{
  "n_kv_head": 9,
  "norm_place": "pre",
  "norm_eps": 1e-06,
  "tie_embeddings": false,
  "init": "normal",
  "init_std_o": 0.00367,
  "init_std_down": 0.00224,
  "optimizer": "ademamix",
  "lr": 0.000294,
  "beta1": 0.9,
  "weight_decay": 1.1,
  "decay_fraction": 0.621,
  "final_lr_fraction": 0.0,
  "seq_len": 2048,
  "steps": 4527
}
Each number is 500 + 50 x the weight over its row's rms, rounded and kept within 0 to 999. Layers, rows and columns count from 0. Numbers have three digits each. The size before them is the row's rms in percent of the matrix's.

# layer 8 MLP up, 1536x576, rms 0.0613, rows 381-444, columns 288-359
101:606523432424483457595484440395415510469433589479541531568525529463427591481550577483562581468476501565548604483527562468427544426464478580517492455390536433463470510551490437439562581515461454497446504483435450485503
099:512526523541528412611429537496467499531521497515511505550572464503570546475525494563458482543455573432419472558511524486467442527418523473419539428446572467514536481525509478552536483540520441459554481558432434493477
101:564534547498454455541583442498540569513492437501520526540494493542463517495609568444483478490452519538472556500450507564398524524482494491549554531431441472586529405543569474324462488433522552533578465434535553485521
097:543458423485511459518535491509475496501538513543470547481467497463569521439567524423443437526485540521479487515514530434465445473670482419545432472365479548485467469503551500495462434548532537553507445564578494437484
095:484466471473525545554519522393523598461479430515493469478504529412520474452599562510517563467593551534556515482577499502559484501449536429520602521512492519500409364553450429524502492542532528479485467523496497509546
098:556420572569546516434520545426577441581455421505507510573509491486449538472385492550535504480504483432575562414602446510367493540503541531425514525530597522443640405501470520534427499470518404463565517511584508493480
104:469518506583451487542389428530544501501476560491512530489464505445488518553499591529526550453540524489499400408503514447491555492477508468535495420472512479502451422516478463474443511450410553461592517436547560501448
104:586567496548571515489472477505573472470521474417542459537528499438576496502455480496491452465394516674554508539539560466545555436463514532541566394479530455517477521541467467478557330524502505488410529476492533579490
102:454521469476596545470487487506576465441474612412526539552373451541529502476541475500442545443602484457456547436424465471543470476505464542477597486566536547473469585519524536512607579593500561456494501534540525439499
098:455554487438458592503476530667572567574486494514431465498453565593498534456300480440469529533492542383511502547520484516582466460484482432510510550470428592476521504467439587499501525489501473539466547424500385562535
100:521475463456490571519496440556451552470574499496437473481477490522546523443463386556453505459470442538515492450426411441533481461499463502477556499476492526529489403508504551503499466502466464476541511498539455474494
101:451512493499673502501508595463559601533470526489558470561564540523513565519571513489459564567500571457423549526466555486485500462530556528435645442445462494507538491530537530418526532550456536471559525459561576480511
105:495495535541471553492412523481497512510640484511621525540532538479449374530463449503546495492492564413507486532583548554484503488513490512516556487422475485533553571469603488473591466537528509502547475505534535443503
105:563502571498493519507462426531492566495455484490560521595555527467416508575556527534522447572545547432453604518442487466548500556400504625529433490495553460495440581589529542584436405420484440551536479495489506529658
099:535455451412598507476553422555541496543409499510545488561484560464534530461594535511617488514490525529506513384447524489597526541540526559518558479511532473539488439454484518505552571622449563491533519525499464627547
100:451498470499528613468524480557517455552536563483476439438477487594511585386459415446462442438506453459396453526494526547485458528484433481493509507528529516539495495454465492538464469392539491513423441581521522378471
100:568489477448526475559562546381489551531591469513517412514473484476524487538573426380485490511512553532494472533534497467500475590462489584391504579480503497462483572487463441512602585596530479583492454538505567496480
104:420442442594499471515506491585553538481526495540481495471462486563393456503458487487537492510486446540482594521417556555511493498535548443440460523492563423472549564604551471461565536471517559478459445481542456484545
101:581515541452602452553504547519508477487621476589558612575461514561431436568508433581490417510463638479537484493447534477577509496538566450395553518488466453454567545505570511437503467556486479349494527396462476501424
098:421441498533574575475482598552374553504490483489491562578511527500567450555502465443522555466427563454530491527531437476501567491465532494497455469492522534566379481554418530496468497551469513452444493503520523478446
108:442513509424505465535425465465376694445438499400494542577526513523508408506550448551456475543501445523494444516573491500349457475486505511502519497470465614453505482513441387467427577447586482548529501468469427522469
111:580606436468460548496510598470447504502484436453567442475535484485563501418649463531480485412516449523524445524393512475476427558484445485462468479504520468444487485492488444461473429387565514482572515493483519489430
104:518498527493412463443439558483426493498571472468455470411537537528467576443507578474526524505498490517514504456393513504492531534459503520479550411428530480505414537480497467434454518466502477583471493482566489507516
110:510511480518446508518511474573482611501445451543426534469576503596426575528449514462461494498499442597540456499424493469519475453520464482504446480497584526488486570563519450478435373494554456564490470472516476471414
102:544468549590489531441399447479469555514560473488484484568523500507509426580601491491463476551525504517563546471424527514542457430538522609514477481434340445417566488470519405496487470510501467519509489462587514484476
103:509529608486541484555621466613545584461583492451515547523499565547511480498547481523500472524536512494484510556508567567496480482434544463489481562587511449490508626584543554556473580510537503448398467426488461432598
100:532431525495527526449490546531588577561423516518524539544513379468532496493480496455464369507522495416464476484506511504452526567458600583438509506562551502461499499494470456612618446509540469446506548519475494528572
092:510480506544550537511498564483562504459499417521454491475438537540522492530450491495507503463518608503450482641419481515439432456559494548450523510570506493595395423522499582522608504540501529576524518518512551511489
100:474466516465417535461524484477583430572596584562432556442475532526459439513454582423505437469553476562522497493469538488509467451509457522395548503428428503478453464392507414521539591491439606596530448540520612419475
097:504477508431513584544572552472547540385515520499490385453514525492515510496516524543546551539478427554512470487486368466537455505465431566470551551524483525500429504560473464597518527525436497448529522461516564592524
099:437467541578475499535497535508524572538446455482511398487499502432503454502512501485380489538458516530479440529526478535498499531423526550582530555516398444515486580480555556483567586498437466515426495496454501514555
100:520522610568504312515526552500535581534444447499517594450503534439519498475543491502548493419442425560544551430567544471436395422557470521541533452495474541503526499521455508460496477479564514469602527479507539421513
100:495569482513504501524502469437626398539597443472544457520496456477610433566483510471465584462544493465505464518474537518480458562532462434447597610515418496481571511568506540546496578481468513469486450510428517516491
100:496516451446477497496480492464490551580482538503549482488510707430468452520544563549545430527531524535512481514544490485478500494462519629443512477511439466460563592499542545548517543495482393635507420506542517464492
090:499542510451585502612442446493552433546484561455558596486490450445372451619451579558500494479472525537438586485553470480518522490570549448522509505474467545500454473475523515506460448520486526521546489487482537572477
098:416418472579562507597577541556524462481576487462509531436555607429544464436560544502442447468490504486454599462495497440513452614587377543535545456520388477539520472518455575454582402492494495482462531503529554521465
100:581500434535430470520462531556518601506570549449449488630567525522511492474426414573482597459503536490604519533509443515510477511456509495473451524539460489517455458501558505565405509477470570609441470512515558506503
101:527549450520492474490503476541442535491489529481547535559590477507514486590465488528519495450431492527340455537554496526454481556537444503546535533447449435504456439508493430509496505487580561514474520469506531507507
099:480486514487471531411496561579463545580465348504483540534476433482426559478470495465521403520490521421633474520617503495516532552543581460492408577460399564506541543443560489467413517561495504549493519529573595527528
100:641475521469531550571533462467490506428544413493494528481532485500412510487533474481474520550606529454552436424482515478493488488573421474516506583501424484566463493514424510547471530474573601485505490500550499494494
099:512532487480450607435568481514509608442512471530468568483426488490521481441446545459496580384578406542505504535529522536562552613480464461528483509487434475466481572510482540513477521493496492460435477489475408537526
100:571529487553539462437502467573452481566480483476441480565463473464459589483449567472556506578566484526484580440460463587518499444461566553461506516483470457500483477471498494563575556540468454525472483489568557582385
098:521503461418550597541529437557518600433434420504537461511561504531582605529491512550474520441511412514419547614507504445585501461547541530509414544482522465442569523552451410512543467586441445561616493459538464480547
098:550512467496474480524478494483517461515450547531517564516556476475528526537473563572551576535449523463391511458484530438491471452565467546468470466397524522506528487493562523479546467532542553536512544517478484559451
105:521348487506500445642404513448550374453432465469496472463464548541534532499464440447529537478467509522483470524497498502520533486560482466476564442540496502494576534456534466499486485506471558533542433473484496334532
105:500481556464607431451554607501419480477516576504621512499498499580451497470497502545570378563468511450485469473564522531482502408507522646497484568489526625544495526510496582508505510558536425449546534551476441515405
098:488379492552442489382463448460471531495530539478525535526507417547487531524486529488518419543568545495564499495436500600508501583461496525538538499456611498485528487523566492430551505496509534490465448515507514504527
109:549459531441455514424445503551427640438472485521527495490542557559508583486519563449481544512518495421522494552483526528466508542460451469410527487390524551439540429526514559464615472506532516482524491531452533469424
105:502381543508525529424528606450561571547517462530472427466502509619552426543468625446432480500448545527560542437511546474483412525555584419463492462409471506558459463326503468530497503557538538611590485476497437500489
099:486585476462396503443427436517421488485534451451519478590547451591546507441498580565533514469518556566431595444491497462465530442507516568451515440438499529432457356479540471469536480502406503678475495473539562446464
097:466502506531534516500450559526441447538480480436523442572517566510560499503528556476484371558445531567419517481618494505568459491582496528608545473432462461510555407552547497458501580449547522587575457534555580463541
099:502584501417529458561466559462537479457421568435576523433609441442446518623536511477440556542556405477496543513491562626489506464529379506458473514520533526419518620468483480489443485621453502497609489562406473458567
101:439475554546443512529538437427461516563450507451451529471534483467534529486474486511521504394463537467435595483502513461488635565564551543566494511496452598448431532487552510575458484552468556476424488456505555534464
095:551557540524469564437535484437513548467438448554515494538564513478451556414477449494552470595534412352452574430459515519485569548455530480595538535452504478518470528501503492447512497490513464399425448493437511508506
102:520560577511480569500500398478520479593442459509565485495482516485506461477552549494431578527513486418396549545507529463542562497517423568518526559473529474473515475464476536487489488463438422626492472558496522529504
099:565525460528558492529544535491521457533502528491523530483469589444418496337532561465646535597512541465496561538436557541587485436548548471518482415534506471418560527474600561540424551550514491507499516494585458499522
103:520493467525536467469501387427411491432540518525492461559536520486534497516516504471509473433488352568498483512578504605545534527532430490455520519479572512458524507515488431551534436458497464533510508580407483356551
108:460476493548501494454388584563486546649447420535518490503608525563488520580476472482548474466502534566478354441540477461495529470510554522482491468508512456540491577546472463443433477512540443475468460498504506514449
098:552534399490533503504515461454372511467609491477460475574450521505470450497458531512543483563469505465555492493475538500501563498524567494547530483457514507478505418508463466474521609472401434476505522481503512506442
097:463508489484541422445494563539528518448593469511507509496569549460539519479506516504525444556489484563604562508573417473511507485498494451541504499507367526496582497518469479490481547508529480403450512506516520572445
102:523442589497591471475601465450494470506535519562473528461533504627504545476530494415481532458479513452538427475587456450457494516464488525523551535478375467489499526524531490571387458563560463476511514434561532450463
099:499475476464458577559521482443577542513523416537506498436552498508496415526439581500437493418532498525468455463502508519433487469499535487529468408423459486482534469570452508496434516410541501522546507464510629550517
102:546408459477535521541434585452517545506453380543523461416495474478434486561465473484496523467506533493424510391540513431527420570527495484485484428413481474476558502504521487481443554488511517456563480429486414444536
108:434583469566450480496526538436522484577464496421472491476452487504524459498456468440538481496435486533546411465505495492482505517452539577499488594524461532496406591485432503441430460544557435429499511554449564516473
# layer 8 MLP down (transposed), 1536x576, rms 0.0604, rows 381-444, columns 288-359
095:537520430424614507415366550443587403575532540553519562545447485436514530573499433573440428562548504538462533445484475504588521548546508454500525541535435457405521497472584481555521426507481462539534527562500484505436
098:465498535510472433518509588554484479517543482628529459553589521410555598536537469505535567474426589448528417556573553431424459482469485556484477579470528568500501523471548464546488499651486480522515510525541544404497
100:457549587522503488473572433480473520507506457525603509524535482574483477571584549491537519483448524415513475494561545491464532539498541441465505378419563475540507537576458453334501472475437629516558488531461540524481
094:568424565456571496437517532486578414494543599455413540570446468514491513484518459528467396445628473496500475469505534506480529511477491517498521407592466540508508549565492452620555490475500533450457415551601526489419
104:563466495584483523440509561512468493471387484515466474547455499512486536479557546493552573526395574554472537516457502496442472437498517579476469425529441541590538493439430479472529421445409452511531506549519474545520
090:517608520465504496506511525595479537571467462546542441467452495564554517432486429483498473495471467566460457585482474527519472499412455403501488510444492486528418437520405534471427523484490575522463479425474478485530
101:485504566436535504532510520454508529526532539564434474521496436557394543537467543466489575419480644655602470397470510494544577533480438417577500486454457498525465488503524447531497519457525503453542491523571510431539
090:522592550439507537583525510534557474497597452444571434510522541449468517466361492491496446496494542499473511514434547447518580470486523435485509427473560511544579520554516476496546497468459489498481718451437490549478
101:468525586497466551488487469456515479430534650463565516505533506453475637485467559522545455431469441521458491528457537466639481538422463439645545558490624480501492460441538560491518606396447521515512540446484450382573
103:537513581593459517448476436514351544643547523435391449590495512561516443510501498460535522459586492487508492513483467478570540524410496556603452511477514594581464535426446574549433453422574572576510555457554531539370
102:554535548528545550504500490511566538525522506467474429480492566480511425414563534417544513411562509530533474535706497508442506607533421530463440518544541573421526478637515581500537515499492489556438594503474578474509
092:551473465600415527457499412540584446648474515538442455526488361509459391507501454542523482428512444496541480573547429533541489508516447532515386594471543504559380481502503515478446492426555458547496466542443502460530
092:495513457445488537511504625496599509458499560569493541610432502541504524529447493474485497444458587535448502530443498481564535479494538559549496444472451469532534547486535467531448559596587424544604583510519485456498
110:434537437423470531652501463523514474586443518504462572471500558411426532600526493525507469517486533516510571520547533453557480555544489570517423561540441458542595490477653565466500474495467562538482527458499599526448
097:447502517508570444399624514411522412515519392559469524502536491557520500492479548570547451538554390489520529474514493452431509448578530505478467559495474467525619580575433464546522443448503461514418526448444515547472
102:418470500534490415531404433515457514416503479473530479474480614482545486522552482516457463499467441542480488512525508523573513447508482517492541516498446538411507619564464451512522454520513516535487360503502463478571
104:449573617437502478549573498522515513512536488525500452478489533528522550495634468468498489476589497478524495585463498565498507529421552558406489435444523551476427543543325478432522468610484549516535520409480472503451
097:449473505545418429486440440518591592450505538463427514474496515576540475570533498495451565502494391461498542496485593451477501467521553568473526507535483433491553487534569493455500473437534516544415140495509514492536
081:534553570496592450491551575480536433494516459404687611568548507549436442487408512578557425599520497501593525423471590528508478514502518529455464561425517453511513486548494486508486447488451460430450550444630502513488
103:501533555392513577613497465481569543521495534529483458506500459537417494545508553514485590484539560514557526529557483477461470496468420464551568510545419444516517461543527520570506471571499565539562426524512446556393
114:501511523408498508462460521484462578457445530454543539554582521494502408553446472598563524535440389456511463474523571481445406514511490423491470481506532492541427438445525473474437479444504448485532462570359485539436
110:572528587487443520565563506458564489460466458496586500412584427518458597559561434467542484417507522496532505555482457534433436570405490575541525557526488494543387535475554491516474517518498506580454545658519478521470
106:478547543478481452468423495449522538485508519445497573488578568475603524283462458475494480497497493482474495441510515529536571519533569532475554499488537519464407448444517564510546430470524437494508456464487354464450
117:472472432480508555493513431563481519500410505464498444457485561543438564588560529427469467487535442553506422547468452495505396441515529519563471541502524470452484598488519462509473439461555493430525487474499503591421
106:475451507525619517493519518476476507534570522500560609495570456542463579494421507552540580491541526462493534414530507503474502451543442496398524472496410460426501468521490473548592502559529467458500532396408548585424
101:513529598500558560448502563561614497514495479576534612525482550431504524451457551512536510517495594461458464474509558443520495507510378403416512344621445469463439474582514522492535501438469505489448556484537489535471
100:584480520509542549493473468527581539582421512451440514485457443543538461595502455463399453504503523482532495500467513548511599519431483544515517483469463470439478509529496451528554449470542448471484480555467503494596
097:515468513485534485499382432359547510482500463458450558453548567499495481555499440477493462533530354469554545525484479512592592554500458481535515504592504519444534496455555374518456521476487526530546569504488510543418
092:601446562503506551445469563591585368610502513552506522453450491551454503486490567477449477461513494478579410485494452481455324454472472614613516465516505555555572482424493369517503564538477544460365460563511453430509
090:515565493495468457480359549507488499555496427558522604513427538548517415605493470405454462428522515452508538545515581559449515465563528536554461471431457505438488495408515507443431489495502481485501490466519474467535
105:424483581531516434491498530547450473524473513501474499498400548367541403514568449509452510542546461554515475455511563531549501558360503531525478536533564494420527546562538582453516494494466462444519436632581463397513
104:584557511411483548517490467538443432502574584441509601478366554428475496482498457499548472489459430496547475473568476509494506546468472523520512427535580516540571452529387582515507525543549500472537606569536439482497
104:589491489458528509556543506490488483506532456508487479466561499475504514504426408528365501472535523472491459502511524537502492566480491450472549555447545515456436477510613467558457540429495454472527582550474529561465
100:463519415453525598421430482490502526462549473501504495571505523546497467518548563591471396486511546473488502483461489537458565571488490533494489477474516404527554488456524493516432461571424448499514432500480484562425
096:488392493601373487462512444535499479466485454428529524468545543549588514464483445518509486451540481530449516508528515500472459489442498549386447516527499414443525474469430480524475477533475632522472448487515462412423
102:525484471513509456457488414490560519550499550615496570410525583457529467575437529543524548512490521518521469504552555580470492537484533417496435537550467500490521497525446486520496544528488550449479489495409492537482
100:437458497463513573502544516564512513590457455526567553477574516505496523509498414540508393498500504449480487467539534488523432513494514451511536495569538503467547531489435563441515585512427635496514509426462477527517
105:455351458421591485590518503552506439543434552517459570438552501542438387495491424547498487448397480391544548506507604507540459527459558528488490499508554509564499536427493502496424564533538514434547592514441453466554
098:425479451503516468558511472616496547537588598490608435499424543541466540463521493461499442475515572485509509483524451546555475377467499432451494467405452547511502495531509538523495474466622613502526445470581525464495
103:482404557466468551479562480538537498458454426528550552469516514543468445561461379446458459483555423495521474500481491492459495514491448537433458556493529520430525446446474439577473524478490639433517486510451490619510
106:559542446611425518524484530528399467468403492368543527462382460437565472561536499479467489498403454499460502431546531517510545526487499505526502497485518523447448578457540514449535474451562566499458378532441477481411
099:541468469516513507474545507442503542550551500478544533524597480506487509570555499441513501492492455605452502622586354472496421576482455491499481543573488420542464541574439523587404588501461469513416565545500470450415
101:561624512447564502483553434550498579501457492456536493464617501498402455445479513490533626464488561538471544594583492488480417480529416521503551519486470511485468562605464505461473559490486523484581468466497476566509
101:485470545484482496438486462455542560506365521385538490500592452531494537552547451645519551405475479573432572537593505479468498458402402480526506490419486502461552525418511423522468497575482459484521496540537548464542
086:529470513598472471448490587517603492547507444505531454533514436511534585506501421545488476512454486515556509520572483521522507493489541525456594452561660486507520482544433496463510518495455447561473557555505563428503
087:489482476544498558492447495497583593466486433454441454476591503606564506457535518433549461457515565548460329489479500509495533498437454415401544522530520495492493586519506455511566449505391505456579527527441479586535
094:475453384505568408521393492516447415455533539448529559468554458500515464511456561454384444512489490531521488516482438586398514464543518400461507546579529492509501440492490408513496507511508626488479483649482525474567
113:556416552522451478440433481545508632503422470527567520547472518468494450474618466522534513498480514439512534588459509481492500426432392456496499521454492565585472474486445542510605478541585446476463531541469472427507
108:511465549543474541461376572516519517534464489515541517492495431506533454492437549473508467422398468445495488496400501517512466499556528495409553548549506430505460472439458534549455526520484467426608481501469500484600
098:472530526463482465550454510508453542513507484568476508434431560495469536538468569518515612440433522536513587522452433475454424460450503498422495543466508587451492521513541507422563542441445462503485572464573506439554
101:552551529464583396429454424577467538460492460501391477542491434472508543405418516552419519503557565497516509537494490493481495473473406576512469623522570579516548506474440579468502509490403429572474645485539454530505
104:499461542451501535560506486531471403504482366473468485509485445466433435442475477508582478546532501543537537490459531470569498497539485465519547443514455507471422518484557500465485475448579494462441556534474490518482
103:530491492531446450461529524507478460581531479548464636486540508528453453452485524536466493576527422505545558490516472526416493446539471547451487535389471435529527581444516531514417506379455474461461545523517515608552
097:516483591469507468497487513501535519510450487566599424420515468525531549517543485542422474485603542527551504591502538482480564639477487465448507478519475513481509454414449628519464439518513537577489439549615530478562
105:438444477521605452501581507438498491524508486473409495540500527526456572436487500473480498438563497495461529429452453570589496431439352502504502552524460551534456499583493472541551507422480679529518407466485442608496
100:488524549462576516526487532491467518413505571434498405449495418536401603469499495524451463579519547500517533515424504516486539493480453463441482450449509548463550402503484501483481485491546493454424535447517418499492
107:525481579489516364452518513468493487444489533483521516434517455493541381520464443427530524432581559536435510520557446495485477545534480515511519506528465456404588468565527587464515475499591605440491458468517569491482
118:538483513550556496503472474586497499642461469495534487451518489594504476563498482514522514524487532516439368434457469446535566477545574533558544515446487453502518568471556515477481441586565431532485443488491499475458
099:494508496459510546550505461512491570455478510471370479531530475542498554479526554525505431495482508425527484553491492526514470502455554531490533376478495500504483468500397509447478457494501435426538531429459544634446
096:457498523466491435435525556510351556465487535494510501488510521512606523541534525485560467500442490498503522558520533524452529512447577491587466567470482503519469511538454507472495587552531516504457499512512522520473
104:432458546419532422502511615492455496527477499479527521464482483537441492539481386468563455508552584476496551519518594523519543543513520503570500507462489492550494579503538603494470502500480496446513477501576594574501
098:458485574428417499517550536531502519529517540517524478575506401396435549537555507533526404534551498532581508494379552573510506459445433516457556482497573479548561481449451479539467576420534566621526530547498515576480
099:498524559442479470485457526515452509467508419514537531519520497366532558514390471510579515470400534480425513483503530479527389529636459505487475475534534502527451461514442499538483476436561564495524561493490487460502
111:516489450553423478476494486429444504412494459505575545497529504527570522476500421565496447464527450473506441520563422497518524498604491458572533540490483545445515512460600543448569419496534647537464462488530505473610
# layer 8 MLP gate, 1536x576, rms 0.0623, rows 382-445, columns 288-359
093:463544553491441560580420447419601452555516533536487600504473496530384543527517554543455512507605509442515566517445533515611567508472436470509525466515475529470488447479555482564534475431513541585489450389487408627489
101:442477494602498479472502561565518542550574512520519581501527523400455433408617489525424450564511417582526509480506544443489523459455541556572448594417457478418453583524540503589609568495543504456484460443469526512463
092:513578488429535541558430565454513424486453494525493525501512511463469381563589501492567611466460595418543531516464504526503534488521519480544534459502517524474487475426502530399567429454467505510470506461538415464584
103:487467483433514519524470480446459531505582575445455503497446501470463489598530552507433484487526492454493563413459605471537545549475460445464490468496504372404515504529515550541443468519494545489468516409528599525431
100:480522558514550456541400510510472439531581495620493443398468505507572407496545497395439530481502475482524518631442610454553468486492446507518485478448537441504483568553495507464458492529500523540492503544447529540572
103:550512434616423439437532559441465604537512484507399484445515532557510587561557465519425522447514518433506479549515474527496462613419542445538504493514459485492500473484576502563469468457502516585468360469496609511391
098:510549554510478479481523445502424478468475485448544492488482574501533493554536460466452507360408526545470395482557514544548438513582620494559429512440470605504440515496506439477528417419470526523432499497512500491408
102:449509526499545580465497476485535564485519419497480566467387581586496509577505385415478343494507352527510482495495566481478428435606531536484615491428422514489550558502550577475454554475508500585494494474494401463456
103:458462552642514479471447457566531505521423450403470489427564555496527536418405526412501435456546553466586552520524512458427492470473486474519559435548557443478502466408528474566397495362529539534496483407551474537509
105:438567561497509557440449469506436540459500411495552488496535498501481465522519487421459480458495489504565487539475540460488521537559469520520492543428523461496525443474368447527524525452466438415485459537459450465484
103:486496452475367521475458454502504407536487547456449501486459410527419467464481497455525402495521474528506532562458471466514465474470582559547458517534584542447429490472475503540523488456458500525528525492498473492522
100:453512466504443510500461580563540478542490528447552566620551552540542470604489489480526608394530498479543558545560552570449518427469605488499501412479465498488428454386588507507535514578590511484554471481502483456367
110:403524519572446546507444532508419528527556444520487502560560585593562524475633542475551606512563463568490449463447462460537394494506514571492476543507513485467469442449570425515481450452414573491544479502533482508521
093:518544471407546549508441487527525502492432569448499470522393478453513492444452545507553527469505512484464433550401542508618532545438473619496565366604547396553480393454577533535557479613465610490597453459567520533533
104:538517559519503539477561485477478477503536569593475512540544397506569516503525517461482512471441466431498565532465556462491445408433504446527421470552588513462458447481492552506517457487485472471450497524507606430476
102:443442574563458421473582468601514571576508495516498468448480470462436493499539505451514538436474462399602525482375601575467574527433493455464543462508578390522531440479461474400507478480455539631496448445555529472495
091:455514559462481515451487472568471552467474477531490521499508582497547583591539497448476483426536482522550528521490506480567481457502497510539454476520467536483585383473511615457484453499521513551428524430490507568528
088:571578577509504446552466531550507517493532552539533618463531519451445443578433460538430497468507553492479573518487580496584532546485455434456529479498568437419468439559564614374504492464509526415497506485419500525509
102:590583458633384426472488388495497529541580573526423510527566469465524528503486561590466485486471489521556494461450486536588452486502446480540473502472485562416563442460597484503501525459533488545503528503492434583537
104:407447521455498439529484370532472458517435488535496488425473487526477526496471475527417475436494482557510510545600435419488656498563510478483484353546451478434503475569536539536562439601429426536484465468567555476493
106:458533446404387479470488507422468480574437531502474492574528427460533493509500430499455484461488498373506464604464423516551416409574570541541468461501464571459449494486549574508392494462534498492440480503473402472555
099:549457561530519536558438509455473502547494458485529507490512499504469465512527532441527429544547525477486533486485607498518516464566513588468402534497509477489476574564519402421522471463517511510520413534499492450524
095:473456527518475510607493507484493513572541563506490418511409539410450467497652533512503550472471471519428474473540493498630496459553633472487493463541504425413533506475528502458558587554423577494468494470534550548456
102:543441542382462503567585508409483523590561475432483473439444495584485475475482611516525580470453550465519438532529367485408392445530543534454568584510544394473518468524535462436497490459512581491491523444529425515538
099:529478468585473376420481473489471493477562516498514481472453529458486506574479497464518481530528398391528452474446524529501502534407506544621461508508547490487445521506515433491496570555515426458440493535555520522552
098:500515489575447465453528486499597558660436514507532489423560443461521450501465484578519515425570554450534419525519510410528433485460462504489525603454480405479444419475472475522560461598538508555493465483459484528520
105:499421465528546488607450482462502524502404445520524469490571546480580467431579430457434464376434472482537449451479400483516522489531554475490466546510489433500500511451482425543423519553481461582518485515606463436498
087:570561501471522539515458561517450433576509463513532580469456553476477521539511557551494495503433542499552429471474487438562247486506501531520440447572473486442563573473476470441491501532463554518446539601419452477479
124:503410486467552536488528476575483473526456466495510359490480529451493583462547578597483569520445503599478499454485431448500461453443524488498538523551389601558498504587474522551520524495520475500511635509469455497490
101:501507500541510511560463589415597573484445515505430536570480386392408541454529515460450581596493559474533492507505553524592474527529535499544438483614481559515498441542518547503472486506492462498528466464510542465548
099:458497587475482522440476502525479564489413635521498448571552501453525481410501573478471484529526458536596630572547481475485575591451518471520498500561496518487529471511493555558563427413467433499516522440497474541527
108:463523484505494442457548560481435445517571459400480512561453548595494486565448509400479463480554547443486394584373425489527489522574510402484446490535496426507540524475549533527459423461452594553495405479484528530446
104:497513454550520485500464507545482440481493490492468486431429490468548520429537461564395595479533582421531424543495446361508506472493501502453454497494492582550485439484382584528469531454520476600434494525449541503537
094:494471507531472551402455488536556413524580506360542423516474480357592528463563482424594507456465535526439455490515479472527470484495431555546507477525467524532598546589530443506526476601405534543552501535559585601541
099:576467434457468460494429541479478570531536491513451501521418470538560492439513494505522350487465513506572430573471511521438640447476538474540514540521494550483489508458482541451546448560521558533506453463497557451540
093:459569563483570504474600491494542530437500475515540469358541588505561491539476551524475469481641567558545492559475513463495452533504510569422508495568515537383484582529457482384588545462542488491502482535493473451554
103:515468541545496536496492536640495628529537537539495506499430486506551569523486464497550633408510491514557571489533496550490470591574477428506523498529530534520500521437514494503427495576453580463597487527488542589562
100:466516552602469583520461359508408466597510489496454455423440530436483473488559440515498517444510428522539487504399405444512475441466487497475475399514504469419559477567524511443583409435485556523533501362544498507459
099:444492507529466514513498519430502420618535478464468483419550502522422409538479458477466426483525477471511485547405515483488479567552511365525557530479530457452483437461474608495591490468447471446498492469454520529503
107:539493435546492486488508453577502535523521509368563460476494531460456545539588583522526421490553530510510523582397566402497484373535452436468600433499593496501577554469533510493523505540456541451517360527493460616527
100:518575448412495477562526468570490529480477568547410502487553509370569570407489435550470524540524481423484451527357505503505530458559444534565486525495480598471477482411537500402521404557533484519496514341479524556493
096:461467484483472479602510542436502516513502481400415470493436599490545522491443501524463507394539485453574474526542526390518589448471563497499418547442436427475539487499456418517451417508379436571521421380574514460541
096:506467457530469455511458533466523433517503516557454543523418503567564421527508561504537521532518454392571476554491432452471527450543437462507519424473530411443483518510529515477543456587531496513472527536622449544504
112:521484448401530515560451582500409480521527450502540468486532547522444543585472486510464536551476559398442416483415493545557520541467503526409548466553483512462524508466562420452551437525532669528576475500514446465488
084:543586515349492468526570466435419361519513617516563520509383482490434487452488552629520497469417426456532636616515553474530482447598501577548550538461415441480474489461474534506476449481581466497430479505457524497422
096:422469514507478444414503559460527507530550595481504438511486476584495493541584516393508404488559443507529376562479499491492504442454534450535512527475543483446482457416528543491543589572555510511476495492498576529329
106:451479439503524512525489442547546498514530508483398512495433600517546481482546549478453526496507426565472516508412482450552619488531460437500558495503417495355467499511591460474482463538426564495499458445477507475415
102:389526587562526469484454422472497489473487502522554560502536522516481482503489452490482461505474476502532401490515595403488492434456435485543503474564510423503504575478461545518500488538468488521429504453504488530496
096:542508511398492545565525501536470528453556492511457471431442528523473505498505501426513469491605513553495595479454496501517440491553551524463496585469476439440624569438487589519536523510480548377557498433410446461497
099:556516507426484397484542537561504555521457456482506540539494554545490450475498608492458471525379487512533460424463573462521645496505454521472532528398521541405509526569537472528517565532524520442494445469429530483513
104:412501510477547591516427461605477463436414471490478511527521536457454476482477523492533456374492507588545415506492561477472549467471583552509522446514421588551394529536497441423533396427463507419534490398421427524555
101:574525536446404547569573418488495538443424486594490595451537535475661470517394471497475492504490466500565489540497476610466544538475480466460474580505460497467538512454529633374549446484446634515526469471490537354492
095:520463499477468426544505455512457470516544504464501514330564491565438516597482406489445491495434443559517427509500499507510521514521453406479390468561473554520596552471486367581502502523544498517487555443425459490533
105:418419533548438526481543487564457454548490432464471424451474531497532452495531496528538467521615537468524456570452472565480533488468449425492536488485539452525493544496575501514545485494478615477532436431574564567518
098:528585537567484491553458557470432471451485583445515448407506483574464457541487513446531412567501493537551484539466457471454509499498448467440471463474567585497452498564491549401573469510579467465504496438468529368431
104:516468567519480435521433485546456499560527499440490522414415479412466531443485517563532523488503424559521479508563510436523618521524503372486503601531489498547575497440539494630508465500482485432452502497533522451504
104:562459481455474410540554612519546442537530520496484445483439523528464476463554496468479431519551450476538510582432520515570503493461519552518491473629508519425481407446534426520479544500394479480524477445574517449463
102:442500524530465570542504641502488511501544483509550510437402481460540454433496468508494508552507442434481529597437553416510535370433463480475541508495567503468484539524498479495583563585499460506421521565621496427492
094:561542510552558512534422392521445469513541528500488521499517497403451441555586558509388497471484536525581470611429504504570466501477479541484598450535484484511510521508485540376454504536477531518517497515581469558444
101:512439534396445508468472546464417485569479462540481532476428508502420499514574541495434504548487488508502482582483527449488371533527537499441471510621547559493517460542510471416636563503455596511558442559520543482523
096:528543460489594520572515506507452430457454561471471403566535513484464489481449466523547438470501389429488440492442452549615495463472507491439476318492455513455441547571488493495563392614567455490494516516495548497462
100:549455514508519518563463595519562522492529499558461463438567460547386608525490522453428464482429500529477496478453557420540517517526391446568467515505540406448531432478601551542470476561440515505419389506594445464520
112:508488477516442531555472505540597515523572500452439535460411519520452545554467578492552497465581520512600468542523566518499503535503418540479617490503445534488495491583483536431531499345432474487486510537505501420457
104:487529521502488482595491554428408521540518536492495496456426419457509545526573472480439501486520545481511470516519470567542491466417478478514510488516594426504460580532517584558576555550538481555468491563501467476515